From a checkpoint of a small transformer trained on Wikipedia: 6 heads of 64.
Each number is 128 + 24 x the weight over its row's rms, rounded and kept within 0 to 255. Layers, rows and columns count from 0. Numbers have three digits each. The size before them is the row's rms in percent of the matrix's.

# layer 4 MLP down (transposed), 1536x384, rms 0.115, rows 735-771, columns 256-383
098:097125170103142104141143122086133116150104080186164109153101120139103142108129086109134106130173099132121138117134147080162124146126167112143123156119133127078149111129123122101155118119153137107120106098102146154096122160157165173112139096072111139123125093110156137115131104153137134099072145100127131097155105135146151090141099175123151121099086113141166091127157149087116148136156
101:151139115106140116159132130151103151105127102107104139157128095120121163156127144132176144129140150165160165101131126102193136121123142153115127143166138124115071103178143158143142126094140169133108092154108080108139130144167153129137104152103115082162127126107122157170124111140131113147103147142140161120115151147165155115089108094146119123174132120151087130121122115120128108118081
098:122137087110110163112110154130139176064144149137138156116143116159070100142144164135137145116152126141160078167166113143148157131130138163154128123110081157111111093168103079102154138112164133171130139189120115134098137137110185158097127150147156165071162135139136126091168103107137122137140105111114116123134117138107096131149112143162157139152063123120133119111127139096137124115116
106:149136152139127128143109132182153108103156132125141109159151115120172118102121095097124136118152166136154128124160141134131146126181114113090142127081125132113111095146134144115105099126132121104198124100128118124148101095135140141130129125152069143151121124152104156147168091154094116108148126093118124134162171120149151119107124102125106103129139111149120131154133143084144118156122
090:128139169143098133129141123119163107156136143138069122115115131081170123114123131091120144118138086139125163124110134156152066152145076118108110141138139184112146108182105155098150154115116125128146152143159123117140113078117131138109111140174121118106117113118125133117136119116102149092139108125139147131104110123171138126153184130102113125180174105108139168080115141133123135132116
104:111183157158147117141133154138122118136123128145200103109103120074128161120124124117127116132134118151137140145139109154159149088119127162085127104101181111115123089149108119127131120100140157120140108130091131118091110145117151080082134110161169100094174123133152115109111114175104132112090115120132095160124172071102107114111170148116142158152136134082129092184125144147128123098163
105:162144138132155091183117113163145090132113096127153114113134134097140110136185121071104143118161110127136153128099095126149089124072113129119100172147121121134128093082088119141119175143162141083121132186118095119106139147147116083152163128139107111085132117128127133115107142131154086125146171132135158157111103103129117161156088112110119115133140121131103143197105141101118074087098
101:160125071098134057141126116114131119130135138116076133129099128175098129158190140214120179111114111124113106127148158129122180115099120140128137176111109113145098101119146129097134128109128164165146114165098114096093125106167105115157124102151129159139146147130126130103143149203171124127104159128129124108066152116097147123162170108162080134132121095117152108119099142118127148144102
103:189167134132155126110121105074152120115124163149129123146129120060113154159085140151156113066167133107147153113087178148133118106135106129133129115131117112141115133164162168127124150135109150116137102139142123139135127155131138084129150136120125131134101146139128171118133130085142151096135135134116103115116099131119118135125102126105101146105169125115101142082150112096094151120171
102:128112141117128094126052148158142142122119135149141136146126142136145143143141119167131107135110174099117142104123100087142143145142177117113084161152130169134146122140146146146185138161115114153165130203115158127130126135148138107129154125134145136133115081117129111122087127144150119084124134106106137115103093148124127149117113105141151136105161141120178105074124120139156111137130
090:105173179129108108127131111132134144193140099134129143130138143177127071143126124126120146124099086152111119093117128101128084130121104079141156150138135142119147141103132111122157123129173114127111158042126116113131101122135109137111110128066143114127116139109162173125151120145120136112150120163118146112124157103154143149083162160146158096180107102138094126120145150142119137144145
101:135100110156144129125153136120102114105148135108131128117133169103084102132133140158133132072069119150095142128158090134135114104096131139125124141158157107123110128118092131112137101126142064126113160067109151073169153155141115155122128144122147097122093107114091103108125152145088128122102149119114108149130113114145100134083114122131160141143133119142163141129137100118099104143085
099:136095132148135123143151119117148143116156086109121103142175120120161103173115129150091103140126087089134121126145146100120150115153176137147161120126134132126126108111169131138150147120119099100146167025138119121088140138124105152126148138131151134121105126140116124143153139116123120131097141137141100111116177223103145095120131122174134160131139118125115143153125055109143124114172
104:179154072099098114070104142102117161149090133130128132123134134139147124086155119126180101084130151148133127126107153105122123105136128146185100135158118125101135121100121109123122126141150139131172117058142132136143169118147167109125165129166120156084111096160098157111139170139094139126103119094120191132111115145111086101145116125124109133122113150122134135129133115137142169149139
109:134127174078125129089128160095159099119154101118132117112116085104110127129183141135123109159104063129127094124125176143108085078143100182124189146120107162158151109099146077147142091149139110137130102117152123137154116150130157172165095129151152134134119087203138136169159116125119115163116122126117165115136165135165114115117156124148110100095103116126089099125141110151166164119139
099:081151121159130135131157156161103121078088144125140121141128135090134135070121169147160130108091128153154156136154117104130181092119132114100123129145119129110106101129131148129151110134120156133184164128145117137163150122071112075093125134130137079140174153116112135076125139120140169147100110129109118140109099153102169117149092175114165106115109147120154097127130126163143113112132
102:133126142148113118144155147136129128178133148189123131103152168140127133136119100096096155087172102119101110107093154143093162109169119117157107107133140144079127137126167144156065127127091144138113125048114087179113159132148147101121117085107136132175120117176119149144117110149133180149141120141126137149169112136133189128128134070094097119128140137089148133110115139136121155116109
103:141138103144154126121122108119103151114109125151131117112139118145140102155168112117094154155109130119165099100069127148112144132118119168119156128140123118096103138131125159123119150145131083142106091133136122136101110142127097143100161087146149119129131156147108113132107114119108088116165122113124100129171177143121146129117161160126043128146097112135117138140145111147088146125103
098:095118134084129082130135124109122132095095112136121092139143137148134112139122136134132136130130131094138134111165091154080148098141117107112144103087142103118113138125124113126116112139109127108124137164131151109145151145105126140106133094156106169123144120101110119125161147102111104165101134169134130141156113116130146121215123117060178150134158123098151147094116109169150149154107
095:141093111095120130201125120156152118145128123139099142140139142154144146108102115124137101115118174163117131124164172160121125128150142159174117133142157076138150133131159121131113127082149125138128117183115162106171135137190075159120143145149109082148126123157148153186158138163143107175137067112143123124142120129158130121137188150124128108081131119143137191148107137114156144136116
105:149117135125168099130139156113117123146156134138142137144169150089122169140102118144138120127079165121101144157138135094092126121165134122100158121112111130128106097101114113084112132149093140077098124102125104143126147088071149101114163136099099126114093129130143153095147116127103097131130160089117151166110099107115137125114132109101156105124129113085151127191139116165142116128120
090:144144105123112096116140106096101091134092136136116087145156156157127099148110158107128178116160148153108159144125090094173134127097127107203171153133108136086127159132146100091083121151132142122119167036116131127124144103129097125144111116120107122185150140127132121098168132102162142124123113126095112113120111113119128073156121160123120124109110110154128109162143110146099113112128
103:115119124153149143126145114139116082149153109118080087100163108187109121115140161119169162119119114161125103102142149123119079127154090140169154098118102149107151092132119152152132173123137162098162099157154138182107114135107112128151099133095128109157137162153113134132104138153136121148121154148137111108110154138106110179147133070156117123126144110099150173158109137131120125129154
098:117116191150116144120163120090106128145155137121133122103155165170118148110154121115152116114112120132132134159119064138122093114129099090138136153087154140078109157141165126159125111116158097142077152126175165175153120155108148136132135186125119185161130140114113133108144117126165114123161101076122118137097161143149113124159108112113114131118169136103136140161108077118143110115133
096:060145111126114090148108103146160148127190161106083136090125100140109101102139141115140099101159072130139135145115150128131141159129156098137097153117128128073137098129142141107099158091131153085187152122143089155117122142098124147148150120145114065115132122147146137151088111095104139116139145118107093132120121169143163122116114139118137097132125106162130106165116126162116167168130
100:079135147125129098086111118107118139151115117103102141108118162118159144161135136134110110134090151126119131105138146135153145112151100127142130165098122110170139153079154126110104184134153089129142161206099138114126100121139180121137134121135072190157088075128147114134084129141143151136095091100143146093121088077162111161134125133195097135191125172130113115081114105099133125127157
098:153129122157105141113103175105117149119087127095132105129105130159136130098139141115127133145154136164110130121129144169145117136147099115149094150103156084133116098177163125150103100119162097151123149000105140156132130165099123119165108128157122141102123129125133112140120163128097105127097140100121156119104104136127121100176148127145148112113115134121107131136087103135093105142167
101:122115112100161148142161147143114118148091152146129107125162154165085101167136115122144116124116116146132127112154105170149117096160092114131123117131156135133135121138159173126117134143128168127105100072104149124109127148127135138116142140097123168076139108145087117133133129152111100131122128111144140106127160153131102103085071130135114167153155165160149144192191148089154114154153
101:095144155100097152131090127114132125094122084137146172133124131157113140125113135147157138163154142128125098135172109130114130134147162127155137138119113133143115127147126136128109131140150107114134131158103098122121125145119188191098143052101090137089105166145106100137159120139116126110118139098101154131117154090177132090135156125155083131155123171123127130127128099140122173076131
100:112107161169147085148068157124134116129138156145110158087139119102137143141152146122161088118127138150122120169118135082137120137076197152123081155130115094111140153127157135164148133106138116158097111100112127118153120146105161148138084133125124144146154101153133179120135135152124128107117086133137114116125151151165122096077110127100159112156123148133127100120078159103156156119096
098:143131085105121116127105110097120144085127135107056150132103118121122120144102137099123090107129185142118121115132111184114148133112154142091174166122141168121109120136150118095140118124149099160123159000186124116124161159149145163155120107168114117126144113156110185156129127135138104165133112139133123132151082107124144144159095140142143145132170115165136140182104151105119141105123
100:147125137162144091132140091102109113142131193118127100164135124149117110156135143139163079133133113123115140127174116132124099112094126099156118110173117154106119105119174109114093128143096130119128117078112136130153118142158094156167160120111111124084163103127098142103162135105085161114128120093123145111153109137151136118075104158118117122129126108154155111140157096142154126129172
098:091134149162170147125138158139095113172160113093104131151129125151149133113118059147137146135121149138103114155150130150121106120111114173152136104135152120145143151100122107140105140126141102132177145122104175085136162108124124072108125144136127139111122094143158100156112145096160093134138149107109148143098121114115103100123132138126169146111156164099119079084136153142127121136118
096:110158122088115097165184139141110160106098131154107141114129121131143129154090116101101076093117099122132100070130146129118163110119117154164140094087133151168130154154129124110159138134094141125168145057112128115100143176119133106114150073129150115127124153115135133114121128140175181117144137122129075112148164133143124154139140143139134112176113110118081086115150126078127103091141
099:143141148105060114131139149090089136115111117161081168155172137059137121107119128138120124118111102118138152112113130058139131119129124131100124130137083131138080141130157123167157132133143147130118125066106123098144115165121098148139152092114126125099138102157133146171112159109139113122140152155143176141137111147129128087118160125157092142121146140142121157126088123144170118143103
094:129102157097151157100095083139113113105135142111099143120161110127144176080121120166097104142132156146134127150135088126110123110143113155148109150104137156166165126105087101107139106106128111145181167185088114121134073140084105115130116114160135116088137141115158101117106123138144088150145134133134124147128107150155094126149174174153148120109141094054145099068143125103124149156144
100:151113139095142102071164136108144157159111124128140135158153129132117129065149121152107064107071129102109146147108100133155158114123148102107120112098149105126135125160097124112124164110095104171138120131114134122127106073135162121109122131096157163118156118143135088149145145106155154118141124142086125122113149117115104140139122092106174115129138148133134135158169136140114163145124
# layer 4 MLP gate, 1536x384, rms 0.117, rows 736-771, columns 256-383
097:093143146161116143151139120147167140150114120096135107126147089133146135158112147188134170126069162125100137103129170131141125137085154096163131126139148072137114122121138185093138117181158132117140151113163129130137146100172112145127122117110104126148151107097103114144133130180121099108156089147141168109119127113140137146142084107112101118105132121167120152155159191154158116152100
103:127130125117183107105115115117157142130159153103076142068084172078157122128157096109157130120117111121131160095122109130137051108113138149116104125148140129099128136131111144157099126161118123183141142125124089139105159145160111143140101150134077106129132098111124126144121109089132150117117104127162098093107156104150125125085091144108091147098143113143153107134177163131124147132164
107:141136131166148106114126136107144126115171116128141092135161106112112142160128138162148129127151089138111135167135123137154157137135132177108174116119126121155160132112127143101106119103173149170121127088079128114136150132111108123127118149153110121093141129110144157128134155086098118068092150124132123152129122055110146137108118104168133122162139153175118108165131115145087117118119
096:117153125134124106125156083122112117083144101094187109138113096154142128159070121117153139126165157083143100162104127122117137124128118121095142096114139121121150125130122145103101118087159117162111136113138076175162135120115111161131128122135112160149128128114151120117144104103146172153140130116129094100100144135117081151129147142165138115126102152139130125128118154140135143122153
100:152064153115128094135112062103152140133143123129112131168102107179124134140137129137118128121112116126137146143135191160133144189097146138122099108157120177130118127110117178112089143136144135101139154120182124110144128118137104153113131115112134152125130126139141103122142112126154160111132127129124148126145122203148134145138159114116131104133142152119142150102148150146116119125092
102:142178158131127137090130146128109149151152145139127135133130122126114166161175117128135083161120112102083138120112156109109137130129133117127139126104172124122132123088143129139139110099136132140121114134126100118125148158079125120128164106146118125162132139114124107152140128071127147129114117133128133111123167146166152152132168109125112119103092113111165152089121115112121140147093
106:124113125127124129120107111065134114128087102109117121141098126095121149136125093163139182166122132144113118092126175123106178097137098132130097129130112126150168143152138118117179133119141116138127102099103127105123137123121120109134147122153152181157099152144070133103120162133158116135120121109146123099086088103104108136188092075163161109109119112153117141083124090131149112149109
102:153116083136120125134139092100143109104069149143125149142095121144140138087109157150134149138150045117139125103153138127137160107118135135097110119170127067080138127083150132120136097130127141129107182103117117114181141125116133145117145143099099142162162105132132136109111133098136164108139129117133157132128127108082116149115133102134133155127177125093138136111144147131171094140135
107:134118122130124153133113080134108088130145140132120104172126215116098128133128133167117120100158131158140111139090141100131144141151125182135141117110145160107137146170122160123105146114108144114118131101121142142079133142132121109130115127136120093107121129151141173139159107084137117099107124130095068177119185072110094144091109099108098149136089137131101149129148145125103124099111
110:121106130118083080134111147118105122118173146093131146128125082118125135115099134148135144111120132149132159109156146129139167122142145135111104143107180169124127105128109220107112144107109128140151105175094142121107169145136135122131137134139116112158145182109107181159118122086147094140126108153112161170164133147140156090093131143134126106126167136125140105140128116119122149126138
107:135077104162084154173095131067129151148119078089140100163174158153146134133081142133131143127122161116153141131086140133120113167163076079122111131109219155158175126125159155166134179159158117111129161137103123129123137121144110102115084110153148118127106185124110154080115128146153104131123136112140080120127120107159149120108144117143163148103117108132123127106148089144114088124133
099:077149141118107112110080128111124129136159120114122103153139134116091190123121132132156095129150126105062143120120126125118137140167098086128104144119108119151151159117099135123100140096147141129125134103140129148136128100141110113095140180180107118110087139141107149127134123086156103134144134113114118154184095111144070144142128114180136160117169148116117169128114109116104125136118
101:170098089139173104073139149104133121138097165142125101109112127154126128142127152122168149102117165102128111134134138183099109098155096074197125108147118125128117127070089106116134149108152094097129153082155150129115141134104160160128116142145148192166141125142143176134139151136147121113136142122161094111125130122136118161121112118126097093115113092126134162144096071176090129144107
103:142101162113171110117150147148113092131116107111128105149102121106119136111109134121096149088158101149161112122116139136096089143125116152084115090098106098163132141124100124122086106114141154166092112101116163173148130087103089118159105116119094105145095147145139153155156111120110098132148105150142134121162138128167113170166144133150139121120105141130142146118145126138164178169137
099:110072126137116120135163102145140129122109170114131118070164144112130155132148101166126114112108114112136119135140134172103106167101118099107114106135145175142115125124113155139133120137162151148171131098114107083158108128134128137116148145112096105118140119102127122125124108124131124112176127111128124151142105152137114146114120159151152128126056157162102130163134145134134130143152
101:150135163135174102112086105141083124124142159146172144104127136144063100173107144147162178110164149120102133107110149131154123120158159110113108087109119135147163111070122162142186088122167116120094156126092110132150145114134109117168125163139179159160138150132124115062130151136099096138134156128151129129175150171122127112116128129115128103100089106185107139105115129103165156097100
107:104091139118137103141120122131141137168147123139110126099109196116113165165126138147139124092122141123150144114107142115118149090085136168094124097100125135129115155118119114140139107138146124142110139123106116149147154125118132131100137107182078114106119151104142128150114147123129089125124152140116123140092153100123121141080114084139099110172124157145110139134140066151131149130090
098:114107162117113115148142087088139171128120111147113128106150141142131107140150135149137168122122115073131137151103114108075142129110128129084163108104164108140119162118140102132138119139159119102075168100136127125116095141113140120133172106137137118099108136134118133120134166101139145140115154144106141147163117137145124120144118124095083136130160114131080094123114134137147126155144
100:102156107065145077110136174111108136146111127111159120081155078159109116135153112079128134132115112153120111125098075156140118128116150100127123108122155146160143147126103146167121131130097127133136169140149101128123146103122147105146095146126137127100129118103123122094126162111138147127122172102147097116133164128131178129139111142116124180120156091105145119105124164119103134111131
100:133137113145078129117148136133127122115132127126165123131113142097139115144116115118130106140182060134128159110157168105139130121145145112154130131135081111122168146102127139160118125128131126160150096146094110119099117154164132134108111112120157120115146067105144126127113134123147134096154127142114095109152072136123116099123101179150114123120118118103109126097120118142160145120129
100:122173171107102123149118156118104160135115131112111140097120092086154150124140154163141178149167147165111166143128130096180181120132117118147164123120145122098160168107144147068124107124124110142151089145117174140141137091150183114151107122100140130150164137129139127097145137071156142107149104151119128093115099117097112127133169150157179102141129114175144154143126165136127117110104
104:102107110145153120128113157141088139149120185131143126115117100118157168113130173116118122146130095096102102126105122151139124130127174083092118146121179133134118146161106063177127141123120157137118142119152149136093137096124138130095134146130130125125103148096135150152116121191117138131134124148152167151148128104129155131123128077151104150096095085101161122095164102140079111177128
098:122129132128109161074155169108120125115102103159158110098132168114119139122142120107110179078077101112117121124115150159155119100125144089129189122142149076124131110115124123150121067159156094149099097108112124099179102118093155164130169114131128142117099084126098120121131137143172135098140139091159112124124186102125164138153075164125173145105120119135165104113140132138140117149141
095:145103146111127098144154106119123158112098104166152091113088187117115142134153163131084119102145133148108133106110117127153142172134110162099186134166137131107116078146175158148070103112125186111105126105127139115120126154115102126144139121136103129107118168127122170118135112108145127153137115122126133176118135078131127120127138144122151130170126140124079160109131137134167155125087
100:165124141150153133160177190150142105148136109121113164133152152139109147134119131130094098146122157107155187135126142109119126160140125138120120072116170154126114138108117120145119109110123132158134119117116148123136126110124132123074132114080089124135139101118154108107088159100121110166130162120129112085153097184118143124088147144079168147161110154141143117128084127125148141106073
105:141108188123157138167149156116123094149081110146076151113126105091153119106134147142173117163122147123104122150122146088074098055144109117131092130109134127136143127109118127131127122153112142164136114142142124112161145146159139122096129079109133128133118160105147129127142097104079124111128107119133140113136132124114147107080151161187119116165128149146125120154132152079121157155150
100:116128155154120088126086111109128118132106148140134127132138074124104142105157137093095123163140075124166180131114124131131160145137158127118077164146113116125126104108107112110131152132133116188069121110120141101123149182100096181098116149106139104113137140082112093146122093120118090173108159156121140147119129155134201111118089153158167116131093070134155139122105121146158133112135
101:152094147114121115103107136165120113115124115143104173104112147146118159173124118143087103124085129131171134143115160091146131114122159132132139146110102136128110149134115158141134163092132120121112133077122096130102162180097153156125155096133089123127134104115154186171127142125120126142161144108155146098162097137100151126117122158146142127099165126104138112158117116160113119128126
100:126123147107134099131150088149127122129105139108141121140143105151153129121134156099166125102069114135089102090177139113146149157146084120119127155128107128136073092126156150111112136119102125086097134109120128126134094122136133128110162080122125118141141136138140174109116106150151155134144101122146129137118113117144115132144141109115131168145129117100172076138087088185142116168102
098:106128120136090122123109071093111140132122139071171145108069132111157151115122146138147096112135146112117114096093134107123172131106098135149121140071107165126102126094114078122108091083130171086129110136102114124085149117100139124107162136108150071142123134143102120123127123112133087141141158143135136110098115113082112137122129139172139080124146142128125123121115077155149090096114
099:099096171128122129166098057106136081143097128139108228131138150118084145130134117138116092181097169129144126146149109119109175140135123099112141150147097136118154109127118136158132157127136155122091144142125091129130119145097107113129132138093155145123134108102128177175149149162130144085112131126115118100139099167114142122133111152110105123145124177097105137104108171116130145141126
102:156108154143121101107148107110140175109134135178126140141157162132103188151129101180111097102152086112102127169070166101155113146142154137065194126119093122103152084139120139102119106133141119145154124153164113143130143094115116143132121141141148144135104130122155121108123124098128118152106169093093164131126138141112094113075144098110179168092118132141114096113140118106141109114166
098:136121157125108082183165135160116181129116102176114152104149123130080148148117168139086103117108147140167160083123174172138121137123137137148141110103135158128119154121111129121069120099104150130127145138116142129153143147162145123114151075131113117093121120137095148113116159153167178108103110111154110120184158169105092141156105115096108063134172087130078124136171122101133084092138
102:104111126097105109079122100094095153126095090120143140117161146113139156143113157171135111109127132128154129151079059145128160118125057086121102124136152126134088116119139159125100113116132127133126120123117121111160106108139117126142156119131173138149135118142120115133167083147139122107146084156149132104103153136140157116144140122131114108152145148093159161143126090113106131152134
094:124129130145137128094114127102123112135134157115127101161119120103109149114114139141104098156092125174098134148146091139129124114113095133161084142127120207099155119104065114133129112160155089162142115106106119123133129135097163091096160147174120120150119116142136137115110140086105069115143176143127104159146078131145092086164152143118157134163129118087097116077116115135114118161075
098:081150125118119113129153117109120117142164127118135148140101094113140119124152149121110169117131097133157087125147157117126132151138138158144089106162091168150150157094148128065175153141125129147132119120134099130115131170102108089135107149103140110120139108166102163094125175158128121102115100120088107119142120149127118100151163114123146117105144118166126128120135116182131158150093
# layer 4 MLP up, 1536x384, rms 0.123, rows 736-771, columns 256-383
103:153119121144108125131130096112145107138110133138164121095124204176105104121148104140155134130118091100102113121135114154082135092130142124138104117106079157131141100096118131125178087142121170137132157140173105147127102119098130119137114108138128172143140126144156109105137150118099138139130112124114139102135130124081132139131164084110149174131111163135145126121126129116148103150170
095:105148178187087091155117098150129087183129118137123116115145115136141147121093139101142119156119163105124145128093136090106166137120117148098130144129104135142161163141141147123147111099141096087094124131155118151187111129123111079121146137150131140164106111144156141134120141119099121116134144168112154144154119136148155147081151126130128143171144122179134192125126092093101112141118
109:102109176096159139108135154088115107152118132173108119130085166085105143131112111122129111124092101104122141123129110090128147077114157200155084139109134104121165124150144150133150127150144095114147164140113132088137149127158120097120149133137126112122114185140135123167118065085123111151088145129130151106112131133099132136175106121140117102129086153125094125095138100092087098139081
092:148139163106125140113109140155139124097111138095129140129129165141089166133124132127127133107119166126114109148149110135132139093122172145152114136118092105123132151067159134136117101118112083154140123117107146144099120174150118090151121111113116111095114167159100121131138165144142123128092117098124122145141137111141099107109107124114166102133127142137148102130118062113110122121126
100:151110132090094115102124112123101129122137099132123112159159144173125069153106128143142171129124143128116127122143119131100106141163122118148132113120100141128103185131105111099129118151120090113107144131117141136112133122113127127122147132084069144119117141131124136088100123105174168160141116084141147114107095131178147128143069115143078095065123133152102142097118112090167123100106
103:101128188114146127065125112162128180139153156136126168124103121087137157142159115133136089150104118115082121111138133095122062143132145115084103140107160087139129109098155103124160128067158108112121108130119117133139142166097079113124128110180122138123090168139110116142150145140124150128110131130114123088130157180133159103112153094089155137135097163109146165115120068139160118139085
105:195166130142104136079126159156125165138105149116114164086117139106125141126162127080119075124160153083141141107121136117144121140118174122090103114155103096141093159133118143150152164146116106111103145147194138147142160152120147133160137141125122136163173149130135133113092127102111179126097190150129082146139118123128139154093117173130149164148144149131133109157141126106147142107126
102:104108151132110099121116136182113135097137143077106107132118089152125110124091121173080131149156120134132129128124092083147094096144147118104106145142152124122119124121111127130117115074139114156133131128156101125098142132160154142113090122081124118116111118120139105145167154130134101157110107132122128162128122124169141117121147096132099075110125110122170090170122148123121113179124
113:200124099164108118139152107139092126103116148122121090095116114167133147123132136128126107142102084151142135130122127103133128179137183111135141124130109110116157165109101147135068184134125119116101090116143108155126090146080127175192134169129088150132128120134126125100150096113080114136072144088162103157105171084126132100127143117095136123155102127152135124161150139137072120119139
103:157124136130120114122151107144130153104150158103129106132135158045128130101134123121123138133148127129138155149163131150108136120172133109103136097102130102118145144126107088168151142135135130096065135120140118116136141103119150126121188136132134124133132110115120106138125121112120145126140157110100120110125106106106145141169105106100145116069133069135074110120107126136111108081107
103:137145138139131097087115138157118147114136157141103160094099081111115138133145111151121118097147099098132148106125134085116150078110142130135137113110048176076083144104104116123130111121108163149142105120163128151112122120121144148169169118110146127142183111102118100167144146113152100106107129140119145092143128140091100133115142139137126107159120139169118137120137130123148152129142
105:105114138100102146148163120143127120120135150094082123146131149131098105130139092121100149069108166145157147130106077140144124116120097102121153135141149122131117137166107143147129133114156160175159112114156142145099134145096128100156128128175140118113113113140103134129145112183148124100166103145155108114109098103140169157129131103090148141126151167141161173104101142136090148138089
094:121141128119113142174089088106119133152133124077132156139148124138118114150158091134102157161135133153113152136132151078142128160126150133082134154146147142139119137160128157164167103168098128135164106157115132136120104125149111110147120173107112096115150145140112099111093120111095111128167109144169125126130143158143108122066173157117157142111150091131163168102120141110125105148162
112:123122126102180145121174127101144042144110117157132114155110161116136141123119111131120122114105133094143100106176131141125104134159114131107147126104100110118105109122125105132120168098112139118120122141144130114111107144194148128081139159093112138082118107166076180130109107151173143109116102134129124179116109124138184143106150116140105176149086140112151087143100155161070116125136
100:180141158105132099104111085136121147187175102150182149154111111154108113100145158139124151130109109150126122151114129130147135113117117126117081147097130093117074066116179109126120120104143116137141121140132144137141125140110134104145107100103165142146142067164159169129104139126103126134108114100129107117136171111161130098074114114136127162136140110140152126169143122148153132095134
094:153122149078175159094093121134098129128091138079088109130140110160128105096136158153109121155101159130156109135143116141148139149078153178086151141095124129149104162161129121121139158158161123082131109096099150143108089151082087138142085168158123116117145164133113139091145110145127106104090133134174145086118120126127116128145169166153174127142120169149088177137127126117113145128112
107:073141145146156144140103142100128115118152131105121114113121189083095157141102132176169116133170123160103104143137128122116093078141131155121115141106142111158144112156156113115123093160159161138158113122133146130116138106128105112115102181154055129123073116115159135117137155094144134162112148149128119168094143104124113133110077093097149077159153108115126165076156095110104111129109
096:125118160079130144125081140132133105128144157131151147160159101086133121101119145156179146133124142155131136156093142105157131105109111184135105140175114125095103128095161105150126135130160154153163129099111165138101110110152162096127124141150160161118140146142138125129111135139113156162131142132124164146138125145100193092126140088113099129162158119188105122121154162093115127112136
097:130122160151113152110131130102146142146133144112145149151114101118158109122123146104120107093173125110134126123063107109147122142085144126105160139137138156146102100180105122134157151126115140155163176133160098132124144130066171125129120102112161145103117129096135132131123135115116156129113183112097137109180154129108147148130120140148111147133151180145061099146135147133102113152113
102:099104131133135102120121122129149130098110137122123127116124116149165106115169133139135153118144079106124139111130129165151132130129160102147165126143126103154131112103140124119151097154136152143129151134111166115110129102140112157093143086102138158158111133162105113168136119097139123152132078114114140113118151162125105140126114101124121131129145122123146098093157151106129130139132
100:124077099117189135061160112103166101129104142103156129152151095142133137101098077111123097109152098113132099103131131140103104110120140155096094166137122132164137118149137125191169116169101148087153110101123108102161142163111115129157143143139109162106125147150152101141124132143108093161136184129119138163181130120161126164127132109132130133137137123069123110087088103125154160139138
106:150143134121144113134120192074146138141147106171159144134129142086163086136101135106075107089121121151130115155139111133146127096061139133180119145128127124172136121130166120107131091157124110156153110122137092108148154167088141112111158105154090091143157126125143109113097095088134110089129160083144173136149118151135100085118117135091141140095118149127136103115149171163135133125122
096:179188074097118111144143151143100128147082117173111137117094138095141163117084093127098127127097114131103112128113135144144138133157172103121162091168111118133126107161083186124155118147131118085132116137109132113136165190107115134142128092128154118148104115134125169131109120129130129141135126099129153117141128128094116107110104181122113109160126160128154098103195151140130117118117
098:141133105133111141141176123143155174104094091137059098092098117141130094186182131108102153145136142109123142113127132127137144092157106132127122152124102131146113153126162131160131112161158122155111096113079134102137111117139106159133119127096110133120109156122113109118104140110093139113141110159152181107152171075116112100138113153113114090168093124085105112133103149141119135067122
094:130107093126106091142094180116101130120147116151110116127163115125149132127150112125110173142101123142128162124127129147108099110109109092090127187125138126146140100139124113138131115105117127101107144099106105147160188121165120125133107089150150107105115185133127097159129196114133138108117118108158164140138116149136080103115113111159142201048114118119118134110096120116147114120159
102:115149089106109164142114055138114127161164116128155095116121113146149091120096096110106161126143173151123125153154099188092126187125095133075140127198095126141123143120137145079145113133079148153139130098143121133151136131068081132119138159159172129148135172122073132122114127111168068110171121157130123103153104102101104160177088131122126132127126149152123132123143165144129152134052
098:123130149147103140100134105120125163124127113119115156093087077103098139102130166117126132129105117141125127114169141093127131129100097159080074116119141159112102112084124145111111147142096147116148115127137120136108088118124129120127170113166155112158146113145136147113111122183149081118125111145111124151141059165123147144109169110114150061099111141119130136078095157137112138094148
096:110086089121139119117146093125139118180153144162123122137127140149098115103152118141167092143119124116130158142138138110127140096133102119116137123152132125101170141133184121140142144135131119118117083163142151145126178143133091104133104137141166132115152084124117148167116146115116154115102098168118072112095134118122157143123095130138125156137101137101159120159104125093098112163102
098:182127076081080137101162115135145109132128119115122097150082155110125130132086094100108143087125125146133121118121153101142155093157061074145152131128127148114126111121116121128081124088136128096135124108139171093107117108142098143124138156136126082120100139099144118144108146139125162141102166110131103156119106097082117169159127162142091159098164104130117155148115129132120126150148
106:107101150148114101169141170109132084149098124162115098080139115094092129133112109123150150129121114135148169115097105097132107140125078105128132125127167087146144104116112147142144091139122144119096193161091118122135129112101152131083094138159149148121107194106101086124170157093139129128138146095128140094139178118132119130129139157106126117152126125107116125091172161149136141157149
100:100161111090156158117136109159122137104153084097103151085104100131154123077127107121070156151142143127176159145101138155115133123132104104118145160109145109150170116116135151123127137097198134158130155130101144120111138144131170124109135140135163089146096108149082139132143150139133141112125121144147082126121146137114169119143131109125120165154093119136103144117095177096137121116106
105:127132173144136157137120107150138126097091099115128130118088155121095148144101153143155117119149105150160136154143163117139149142157111138126145114071133159158127127147131144124120118111141141141087134126138122137168140147136109123115142123153137135100125092127104162162162142102160135162145114168177075129148112143126122126134129114172152121120074100168110137148085144100126102133125
092:176080101110155160104089127108115129144132149097149116133147141118119095105100107148157120117164125139120132159132163171134121156124130112121121161123075140094110106078132144128084133122142108117108144098170153130100095122114114146134141141173149154142121099164142110112130118121110135175127109149073191128115104163143119119140143100136134119154104137133143131120114131125138119151150
105:124152147118147110133118119165139141090183142117155089089066096123124114149157076148096121152121113131092115154152120133136163130101093117117150096137141102130133135086119168132114086138138142157097138104136133125129141142093146159105153116131128156101101123123107180084132145114089127117114124164125132119124131153108185139161121109088166115164130120097113134112161162131109097098113
094:096152085125116132129178115144141149155124118153145076120168121136097129174109131103106085132134126107131121130116156141137144138082145096104136129175158125117105105154139174122115143123114203140090095100159151117156180129106130137122163188130123141179099088150110132149108174123128153119070145121097104151151125114085135142115107100107131132111146150179111146184136124135132117097109
093:133085133138145111134108112105140085122147115136077114124110112146144110181100116116172189135134139150110089088157123128116097125145118115145161135166124166097112126117143150145138116125146155110116103124146147109161163139161130134135144174096116109117093112123114165136113136164130112123164096142125153156153136145122110109109140130178091133148116163124187102120110144122130120120137